Weights of a small GPT-style language model, trained from scratch on English Wikipedia.
Size: width 128, 8 heads of 32, vocabulary 2083, 10.8M parameters.
Training: a variant of Muon for these matrices, 441M tokens, 14169 steps.
Each number is 500 + 40 x the weight over its row's rms, rounded and kept within 0 to 999. Layers, rows and columns count from 0. Numbers have three digits each. The size before them is the row's rms in percent of the matrix's.

# layer 12 MLP down (transposed), 1024x128, rms 0.15, rows 232-273, columns 32-63
096:493447544536551534527473546509488550463526492475559532523376534544527503527575552520511443570473
108:543470535525544538475543546510496518560541521514525489509494585449503507465503465552518486400474
110:494463503521561478563563472547555540482474549518459473539489498535538538446526525461560522536445
103:475490414524416495482501547489534531544487512525512527501493518535510472585482458441508454553503
099:481502478494506535488461504489461474461538443492534492498432448483463503556503540491515453494466
097:559440529479504476512512509457518523448517520467538472502460535499506566478503463483410376526440
100:490523436459517516544503490491466563523515474537501490489496482470552499521512479550457477494476
094:452471463533429494545433549427521530535503530478475528463588497413462527527450521471511478511550
101:562516506489473500528517509515493451456545542480540485483563560474420542485522456585511572500517
097:515533433557532545478570511571523503457539504491509511551441501485538547482448423476476525538510
089:450449526539536478533471471550533523494471516420528529483494556539445447490519477516541566512609
099:467489475543523482437505479578502463555484523434476549510562460531500539495536521463446561509561
102:521529516532516499470504527476513455564472516457448477500525488528531542467481428576449568410496
098:449551412533534509474488502473542533546543513494529509492428469477479469514530465491444455616457
099:553550471490462496494477463568561585527551552481442514467473503521540484490478455433477498512561
100:466515544543470475439527530408516523483503515499464547456478521506480582529534491449502429566550
107:551457498487484440463544499512509490546594467516519509443493595526471479501535527447439513480448
093:467461491599468544533549483490491472573478505465516478523514509482437475470462517551544564505467
094:546542431505501513522526458450527567451536485513493453487522527527477427483491501492557546542464
111:488494497490484530464474472522512425468417446553530461519507529521436494527503538465535539505480
102:514484508537528528604584517464529507522499500483541583537470487439459461533509483484481559444523
097:559366463498483500437540543533479570443498526498465521535470516496473487499539536514520517510551
094:595531530554542483480486498560545462466569527486494568463450488534517534422520540382467493516463
099:443486499517536542485458540498484609472515455431547495573460537493431459533436531540522560471489
111:506525549520449523549547597530478442474477466514487550510480489549519458449536485503461558504511
096:487501538479450458489487436536462434604550561449468529427525504492475489502463449496507481551440
095:505435513514512530565477500562451479506479483494509542513490472494570480459451425498418477477505
113:563481519496493476548502504554577519506476543483467430514527579540518481503581511484580506481515
098:540533469449534460536485495510478428482453452520440581514443439509574512475539470519527494526454
100:493476581478470548536510494511558443533501559510522494554412417501531512473480488486461457503478
104:507561506530495458466477503423458527403506457518487424551461484501542539541524524508477478524463
091:461588492516557505510450496470554589494522498535474456529453441541581494514475473474453535457485
119:501503514495501424489522589498491410517526524533560444454520467551588496585484495483488519425513
093:450508453514522456519500505567412526504541603494512512406485576426581461452484522455502516497500
106:518464445502423517474506442557482455470492551425485490519423561465548457467487447484540462504445
101:523540523558454486537393540480564536587485563548503466516462503539518495399504471496448456468541
091:457504490555498533561491517497484527434513492438527525561459553513415504568444512480529440556516
104:461439528468504426505551569412404509506490503484577537464502450513500508474487550524538606526480
099:561517487550492485538424577552453541473464474469535447524461491504528467516515530491425526531473
101:463516496453582474416524486479546552530448498515527548454520570481535591510586523563496438489514
104:533484516486484490504469519513555472506519554519437528495476599467452479503510530506513476497495
108:443506479506512524455489597520565457497531508508487491511513492494467527518551485452515523503571
# layer 12 MLP up, 1024x128, rms 0.21, rows 233-273, columns 32-63
109:571518545479509527482532458486477476522509506515493572462546506533481489509532462532545516483487
104:502458554466517522519576499509573493489571479456518487508507540561510501523516513537553527492514
105:492534514522510449461479480545454504577520491546490457491544551480500495548494429468467439548548
099:494494528518514505465442601494469566463557460506553542458518514506491525594471476503507435478465
100:500464463499548531442538505508388454502533537469475489523512591488512566455425504514487456461475
095:458469504502560460471487481388530500446447531504493554481476527547552439480526460481562555516556
100:523525487469555558406484524422474501512487529433453478495598547587474537544411482511505493516533
099:487505491445435433425545512506518558461573525556518466568531501478490452532475484488391470523500
102:583553526479519546484537528556527511473483494483485476515477533526521540395518520466436501437491
092:501448560495461505467547491472488528529497451513460519441586492476527479475497544461533509507492
099:413490493503491537502492453547518577496441518526490478474436494573514535557491461520503459589521
101:502466565454490548445471513488498471454547527498446492464471531458443481488571475537561451437430
096:467588501467501557494483472456467481479472530520490616524525473482476509539596431550563508566456
096:495495511422494457520476495531476534554531422560480530492485426427483518492401488514527491460538
095:512480505516452464541556535455569512561547504564494497535450508500529484498489526443446508464515
101:549425547473545438485592553513530456521466445494501499463506492536461470522525547486487509529431
095:472559556443549504470458520510526498428493459535477475532533489408452558505491510441503447584481
100:564530495472490500509499487475489558526534482503528490508498492467365419457511426478513594451415
114:477537458485499502494558549465527527437465446559467465529483506485507491524503445469491522557437
097:449520521518519439547500530435514506553504550530504521480456522481540464502443518576568552487442
097:439447531469460536507552461497443530492546607486458507516504546506440485491570542532569550450562
093:517519554475558500453495475533499494510508512478521517489461477548483493490469496456487512501425
098:572525523537563466533516549528478514482540474493497507506474515498436486496537498472510493490469
114:536422531509472491466408502489467498532502462516516493468543512472505471452430482503528576453517
093:509463554535520491591543438450528516499451490462521494572449534504548490496482507494480534571505
094:534451478496518509474491485484435516542489472521516532486465512532461503544493529494484468515511
113:520566497444465550523451509498500565499569498544452491535446508537470531550475464503559562524461
099:520556476444444447453470506520517418462514448512426443491462517527493515522582451450507549559456
110:609453549482463524487533445497466461461533448534479463471411470522471510480466474426447520430404
100:543607491497549412502514486518509525511475468522450505505393525508535515556531578461406486530495
082:542467554498508568502526526423469475492542502469503494448474498507454448544548547457576509469497
110:530447538482561482526572541503452462545440430524467461429513492512485420489499509468476498461414
088:568509517504596458415536521510527465499487458552482453531551395487487524543520451539481505504509
109:508545472435542542461475504533497575500574523492484507501458506538522520508498525496509498469530
102:481500517518493448439448555512525497548510526593473514501459508496501430436590491492441476447546
096:459570545460547509507459491430474502475479493521516511480521521500463464507587484543496512625487
103:470471522467503511448575540442502498540462540470520469423492565513529499561475408473544513502584
097:541511477487447495545479589554530532573552439529498526481507479487467484551506452479454484438505
104:508560481497519468483502523459473471526480522550449486468459476404521509516449491570517459502517
103:513529530502511516469541525576425520508442550473499581537494534454500514499511561524443501448500
103:440507505562469526486439409463539509453479439494473513480543493455458488493524493407474567575537